Weights of a small transformer language model: no biases in attention or MLP, 5872 steps.
Each number is 200 + 30 x the weight over the matrix's rms, rounded and kept within 0 to 999. Layers, rows and columns count from 0.

# layer 5 MLP up, 576x224, rms 0.166, rows 49-106, columns 56-111
193,172,237,212,216,218,145,223,211,217,227,200,216,186,217,154,185,212,216,182,168,174,189,187,169,219,219,229,228,202,176,177,215,167,134,128,181,213,162,235,171,126,193,189,198,176,167,165,217,181,209,187,227,188,255,211
196,223,212,202,184,142,198,156,142,145,175,240,200,252,229,190,217,154,232,217,180,181,151,206,162,236,253,228,208,148,214,232,213,181,194,179,245,236,157,170,197,131,216,170,137,194,223,224,243,172,209,196,204,214,158,270
214,204,185,230,225,233,198,127,258,190,204,186,183,178,195,128,229,215,177,197,201,234,223,199,195,209,170,229,170,255,220,185,201,241,186,187,232,170,219,158,195,158,180,227,210,213,156,233,198,191,223,210,253,146,204,218
226,218,184,198,201,268,215,193,206,162,160,200,178,156,201,198,192,186,219,178,196,188,208,231,182,158,206,201,210,225,204,238,188,173,184,181,155,196,193,219,187,176,140,241,140,201,195,169,207,219,285,213,203,184,225,173
140,179,280,152,152,182,152,189,194,168,224,212,185,176,176,288,203,193,221,154,220,243,236,199,232,166,177,201,263,162,198,220,233,210,193,196,274,195,215,224,176,175,212,249,164,198,207,184,212,205,219,249,257,191,260,170
203,161,229,210,181,163,241,245,181,206,270,169,232,231,214,159,271,188,187,210,225,185,229,180,188,200,184,199,241,196,233,285,185,206,216,185,191,154,147,177,202,252,149,181,184,195,222,186,150,181,190,179,192,204,222,224
194,194,255,201,264,181,237,181,205,160,215,253,181,209,229,204,157,135,251,151,205,201,240,192,213,236,203,231,244,177,174,205,179,161,193,168,181,221,217,181,193,189,177,260,179,212,136,147,201,182,187,192,204,174,198,157
183,189,208,177,223,194,205,204,194,211,210,243,219,219,276,238,163,207,206,189,229,185,159,204,202,180,248,201,164,184,226,141,189,211,176,209,176,178,189,191,249,176,233,187,277,198,186,193,217,251,239,214,236,230,183,189
195,168,139,209,256,202,235,179,248,219,202,215,135,168,202,174,176,197,190,194,237,189,189,205,197,226,195,252,234,251,139,178,224,165,159,177,215,195,161,170,192,168,201,229,225,254,226,212,178,214,224,196,180,212,191,164
193,190,195,204,214,238,216,199,199,232,160,164,212,184,161,216,165,194,144,266,214,205,169,213,214,241,170,195,236,236,211,256,218,192,175,188,150,228,147,213,200,218,177,220,158,245,198,254,181,198,241,177,251,175,202,155
252,158,208,214,205,149,170,195,220,219,239,202,209,211,178,175,186,276,254,198,213,161,232,220,168,173,154,165,189,166,131,184,192,193,257,177,153,186,202,176,259,180,170,174,82,147,220,190,220,247,198,213,124,170,239,230
242,218,201,192,219,167,176,195,169,170,202,214,218,142,206,195,212,223,204,178,225,231,185,238,170,135,245,187,213,183,274,226,227,202,178,180,181,185,221,180,213,240,200,212,186,244,204,164,178,198,178,189,209,251,157,248
183,217,201,185,218,192,266,120,260,204,199,227,188,203,182,191,161,239,213,204,205,166,198,183,212,204,156,193,185,217,160,154,157,170,226,159,218,212,195,198,188,190,244,179,201,230,244,210,181,209,161,210,159,173,183,196
222,233,247,180,211,151,208,222,204,173,218,191,246,245,209,254,238,208,232,241,244,173,182,179,171,238,189,246,193,206,207,200,200,175,225,220,198,187,242,220,195,232,151,254,150,228,176,186,200,196,240,149,246,213,150,224
201,209,211,207,237,196,244,177,214,144,196,183,180,146,235,230,176,188,136,162,175,207,245,186,165,211,171,190,168,247,212,143,161,193,304,189,192,147,215,238,226,185,184,190,229,188,113,194,212,218,177,221,214,180,170,200
155,176,246,213,189,147,228,210,259,189,194,228,215,212,222,200,198,226,204,205,196,196,220,134,149,197,222,205,178,197,203,189,204,213,196,234,206,219,205,193,220,181,237,196,218,190,171,215,217,130,225,214,224,222,151,239
198,187,178,239,201,191,205,181,144,258,202,191,174,246,184,176,219,227,254,194,199,229,210,217,168,209,217,245,180,211,171,162,144,205,177,222,250,208,203,164,192,216,216,265,205,210,193,229,186,215,227,185,237,247,204,189
224,226,199,194,197,182,209,222,152,239,179,199,215,177,168,191,157,203,165,167,191,221,179,221,157,226,212,186,229,188,246,183,185,262,157,225,156,225,144,204,231,209,214,195,164,227,212,238,199,175,216,188,209,173,245,215
217,201,200,180,237,194,243,258,223,196,189,190,208,183,279,239,250,236,200,206,220,248,223,234,217,179,181,198,193,187,198,187,209,171,227,149,203,193,226,178,260,190,224,229,173,140,198,203,150,222,204,226,198,219,174,192
170,222,222,210,230,175,227,145,220,217,243,201,158,197,229,242,190,192,178,215,188,219,233,160,225,223,220,186,227,156,223,211,200,223,165,209,200,300,213,172,209,178,225,165,213,206,192,206,205,236,213,240,199,189,198,213
195,147,237,195,204,187,200,218,173,162,260,152,184,219,232,222,217,237,188,184,256,244,224,172,193,173,128,245,198,211,222,223,211,254,212,219,176,165,158,183,201,146,253,172,182,217,224,206,179,210,188,225,205,190,223,185
213,176,216,232,210,208,246,195,207,162,182,185,235,232,205,215,193,214,208,215,227,176,214,172,225,173,217,207,225,221,192,210,169,238,221,242,207,258,200,152,167,168,202,143,187,217,188,252,188,231,194,142,211,195,166,207
175,180,216,171,151,165,198,204,192,212,217,192,204,157,224,204,187,192,201,194,217,204,214,186,246,201,182,172,184,233,223,187,159,214,193,242,215,189,223,173,214,190,191,225,205,207,204,210,205,229,233,178,195,163,207,246
231,238,199,197,163,242,184,174,162,211,218,224,193,199,208,185,198,264,185,222,197,164,160,204,223,202,204,157,176,192,138,212,185,155,192,160,229,210,160,208,179,246,235,179,182,218,206,200,146,181,160,213,171,177,236,189
237,176,219,212,222,164,207,193,129,171,210,198,176,192,271,177,215,172,195,242,229,192,242,211,238,189,189,233,180,219,233,165,215,219,172,154,222,180,218,222,178,212,186,193,206,274,222,173,178,132,146,202,134,225,209,238
171,194,211,222,139,207,223,199,252,225,213,196,241,215,168,250,203,230,210,287,263,214,211,245,194,199,227,197,254,194,236,217,172,225,181,146,237,155,231,227,196,178,255,174,154,193,193,193,259,216,165,273,234,174,203,147
157,236,175,168,182,194,159,146,209,219,190,188,178,215,233,246,160,230,200,224,178,233,164,166,198,210,164,173,209,200,160,219,205,231,203,219,197,209,189,216,199,204,177,197,168,174,205,198,183,212,209,177,214,191,212,233
148,262,214,224,242,245,266,186,220,148,220,195,229,169,216,243,158,166,195,194,182,235,179,223,210,212,254,189,174,178,220,184,174,189,214,268,217,160,189,248,192,172,233,267,226,209,210,193,201,226,233,219,197,195,246,189
259,268,188,153,230,256,201,219,178,168,178,206,217,199,176,203,213,203,214,209,175,216,218,207,211,253,262,185,259,195,160,172,226,161,241,181,228,212,192,244,268,150,251,166,199,192,176,218,188,195,205,256,206,194,220,183
171,199,162,131,247,196,223,256,222,220,210,218,221,216,216,256,255,183,212,172,240,172,195,184,162,170,181,194,216,148,181,261,210,238,142,227,195,188,174,209,190,165,247,244,204,221,159,192,196,235,216,191,181,191,175,230
229,218,223,130,211,213,196,206,222,209,176,154,203,201,214,181,203,176,201,180,187,137,189,193,173,187,175,224,228,161,143,273,156,208,126,187,214,203,250,264,236,163,219,203,202,165,279,236,190,178,193,207,194,228,175,167
203,215,203,236,205,174,230,179,207,188,180,219,154,247,213,185,178,220,190,210,186,188,226,255,175,198,209,160,177,218,227,159,248,204,234,169,159,200,215,176,224,164,212,236,141,202,191,203,204,180,146,205,185,167,218,215
181,209,265,162,213,218,228,240,219,211,180,240,195,178,212,239,206,184,232,188,185,222,230,154,192,179,229,218,185,286,195,172,201,206,238,208,206,192,237,199,236,184,195,229,187,182,138,146,127,146,227,179,217,216,191,193
227,170,175,189,180,180,164,173,236,163,213,202,209,246,218,203,205,241,232,162,179,245,163,203,203,264,162,226,235,232,241,212,157,189,188,208,203,204,193,176,212,172,171,232,199,228,204,186,166,199,205,247,158,247,188,212
259,184,199,225,237,173,178,198,137,245,199,193,231,158,217,175,189,233,168,223,177,266,237,245,226,177,182,170,164,209,174,179,176,230,213,209,187,206,191,167,151,197,187,207,175,166,193,198,196,238,164,225,159,193,194,224
166,167,221,208,230,148,164,167,227,183,214,206,206,207,203,205,164,175,202,259,169,176,229,149,192,182,216,198,149,219,179,239,204,223,224,219,165,186,128,166,205,171,181,212,206,181,173,174,168,197,198,154,204,160,203,188
201,163,200,201,188,184,216,209,199,161,198,219,225,237,205,211,224,178,127,206,202,122,238,227,196,178,199,220,212,239,193,214,221,162,229,206,206,249,183,225,213,204,184,194,308,180,176,234,217,198,186,205,283,218,190,215
150,186,182,210,163,206,217,236,201,175,190,209,189,194,200,264,250,249,201,185,176,170,176,175,148,171,226,134,186,223,165,177,225,242,219,260,186,188,177,267,184,240,193,152,255,152,210,176,197,111,179,211,208,207,246,192
234,207,223,210,199,198,209,224,192,183,248,200,191,212,208,172,200,160,170,180,229,183,242,223,163,219,182,176,156,215,197,216,236,175,228,181,161,200,205,239,197,186,253,228,199,256,185,156,222,164,176,207,229,225,240,277
158,196,258,193,194,186,199,217,220,159,225,171,209,150,232,185,187,176,156,165,237,201,243,147,180,170,173,206,189,239,199,211,175,199,162,195,138,232,202,265,208,214,203,218,197,239,198,211,177,180,192,228,165,204,219,209
182,210,214,152,164,181,226,225,229,202,157,199,228,243,211,189,263,229,158,228,186,217,190,225,211,142,205,171,209,197,195,141,242,162,171,244,206,203,236,231,196,173,224,166,202,201,162,211,217,153,208,146,211,145,230,258
231,183,222,173,160,185,256,174,139,173,168,237,203,180,158,162,150,210,223,188,170,191,228,222,168,189,165,161,178,199,253,190,166,207,178,184,169,203,177,162,208,206,158,195,221,209,206,246,172,230,191,213,171,171,201,207
186,212,222,224,215,242,196,229,167,210,191,225,162,176,176,181,211,233,263,173,209,174,223,203,130,227,218,211,210,230,196,163,130,256,231,144,204,137,220,177,204,189,226,190,172,160,182,255,248,181,225,222,168,222,248,209
114,211,228,169,227,194,157,156,163,168,252,181,191,206,163,229,198,145,199,195,225,203,188,156,159,194,221,161,155,204,221,207,207,200,132,217,202,235,221,169,227,205,180,190,177,212,167,222,193,195,227,182,198,211,197,177
239,207,207,207,219,198,270,163,268,202,194,176,148,232,209,235,249,203,169,165,222,234,232,180,179,185,219,213,244,144,152,189,177,140,249,225,164,204,238,195,263,166,152,201,185,193,191,180,207,170,214,244,228,215,284,195
188,193,148,185,188,186,137,239,216,230,131,182,201,202,226,287,121,215,218,206,198,256,184,192,197,177,258,221,190,181,209,226,156,208,168,188,166,208,224,235,255,232,271,184,220,184,199,183,221,176,157,197,171,133,238,261
240,239,172,232,159,183,236,133,189,183,231,185,168,225,216,188,195,209,186,198,189,232,184,191,226,230,201,156,213,173,172,212,171,239,222,205,216,204,201,214,218,207,157,179,234,189,232,216,240,196,234,183,192,188,205,163
260,139,196,187,225,221,160,174,267,208,186,204,186,221,204,239,189,223,196,204,175,191,251,193,223,157,213,210,233,142,234,190,224,223,220,185,246,208,187,125,250,189,220,224,238,213,226,205,210,144,156,253,251,192,205,156
160,195,188,230,206,206,197,238,115,205,224,161,205,212,192,302,152,191,143,208,132,191,154,240,201,216,150,174,206,215,227,184,182,164,202,234,226,191,224,231,218,182,207,171,168,217,194,232,210,227,205,213,206,223,162,214
230,157,159,262,199,191,231,177,215,179,238,188,175,225,228,214,196,191,203,186,232,160,193,240,249,204,177,248,166,171,210,276,178,220,216,193,221,204,189,173,194,256,241,193,171,232,272,138,185,225,224,231,167,215,249,181
229,176,229,185,175,222,186,206,224,166,260,244,149,188,235,206,206,170,225,225,205,224,258,197,210,250,188,182,215,209,230,239,204,206,180,184,173,205,197,208,200,165,207,211,219,171,241,209,174,162,223,209,178,164,190,239
212,228,226,187,186,158,221,153,148,235,210,161,206,179,203,166,207,202,221,193,223,213,229,194,176,190,227,188,233,211,173,166,189,166,210,221,187,210,170,198,178,199,153,213,215,209,228,187,207,214,223,192,179,188,188,242
199,199,144,205,163,199,239,199,205,201,188,221,173,224,200,225,203,195,143,181,223,226,201,228,186,203,265,193,206,208,176,214,220,216,222,200,224,146,227,192,220,200,152,190,190,200,138,203,144,197,194,206,155,217,185,206
167,169,192,154,194,223,222,213,209,214,215,215,179,195,216,202,212,197,225,176,201,189,217,157,233,226,201,166,198,188,203,203,218,257,149,233,258,172,166,211,180,240,157,256,216,207,196,248,204,215,169,254,212,244,157,202
260,244,222,197,159,197,162,198,189,218,209,206,244,237,224,229,196,155,204,226,280,250,198,185,233,240,186,232,143,214,144,204,156,265,191,218,208,249,242,213,182,247,181,131,215,167,251,190,203,224,237,168,198,173,172,170
175,200,227,153,212,212,191,191,243,168,175,217,221,212,203,226,173,188,199,159,189,163,148,183,247,211,208,184,227,167,220,228,272,199,172,245,246,166,207,191,165,147,182,252,257,178,217,232,216,218,196,146,247,196,201,213
234,195,193,223,187,238,209,221,210,188,162,263,141,254,188,192,173,216,170,253,185,152,234,228,178,254,239,170,216,205,198,178,256,198,203,194,256,182,152,207,229,100,232,187,222,145,201,166,184,188,183,214,215,184,188,225
175,182,235,233,174,215,179,263,159,157,229,164,150,189,198,232,165,233,230,173,170,185,210,201,152,83,199,151,202,229,200,187,168,208,236,216,180,219,212,235,244,158,165,181,186,195,151,188,192,196,212,239,237,185,155,146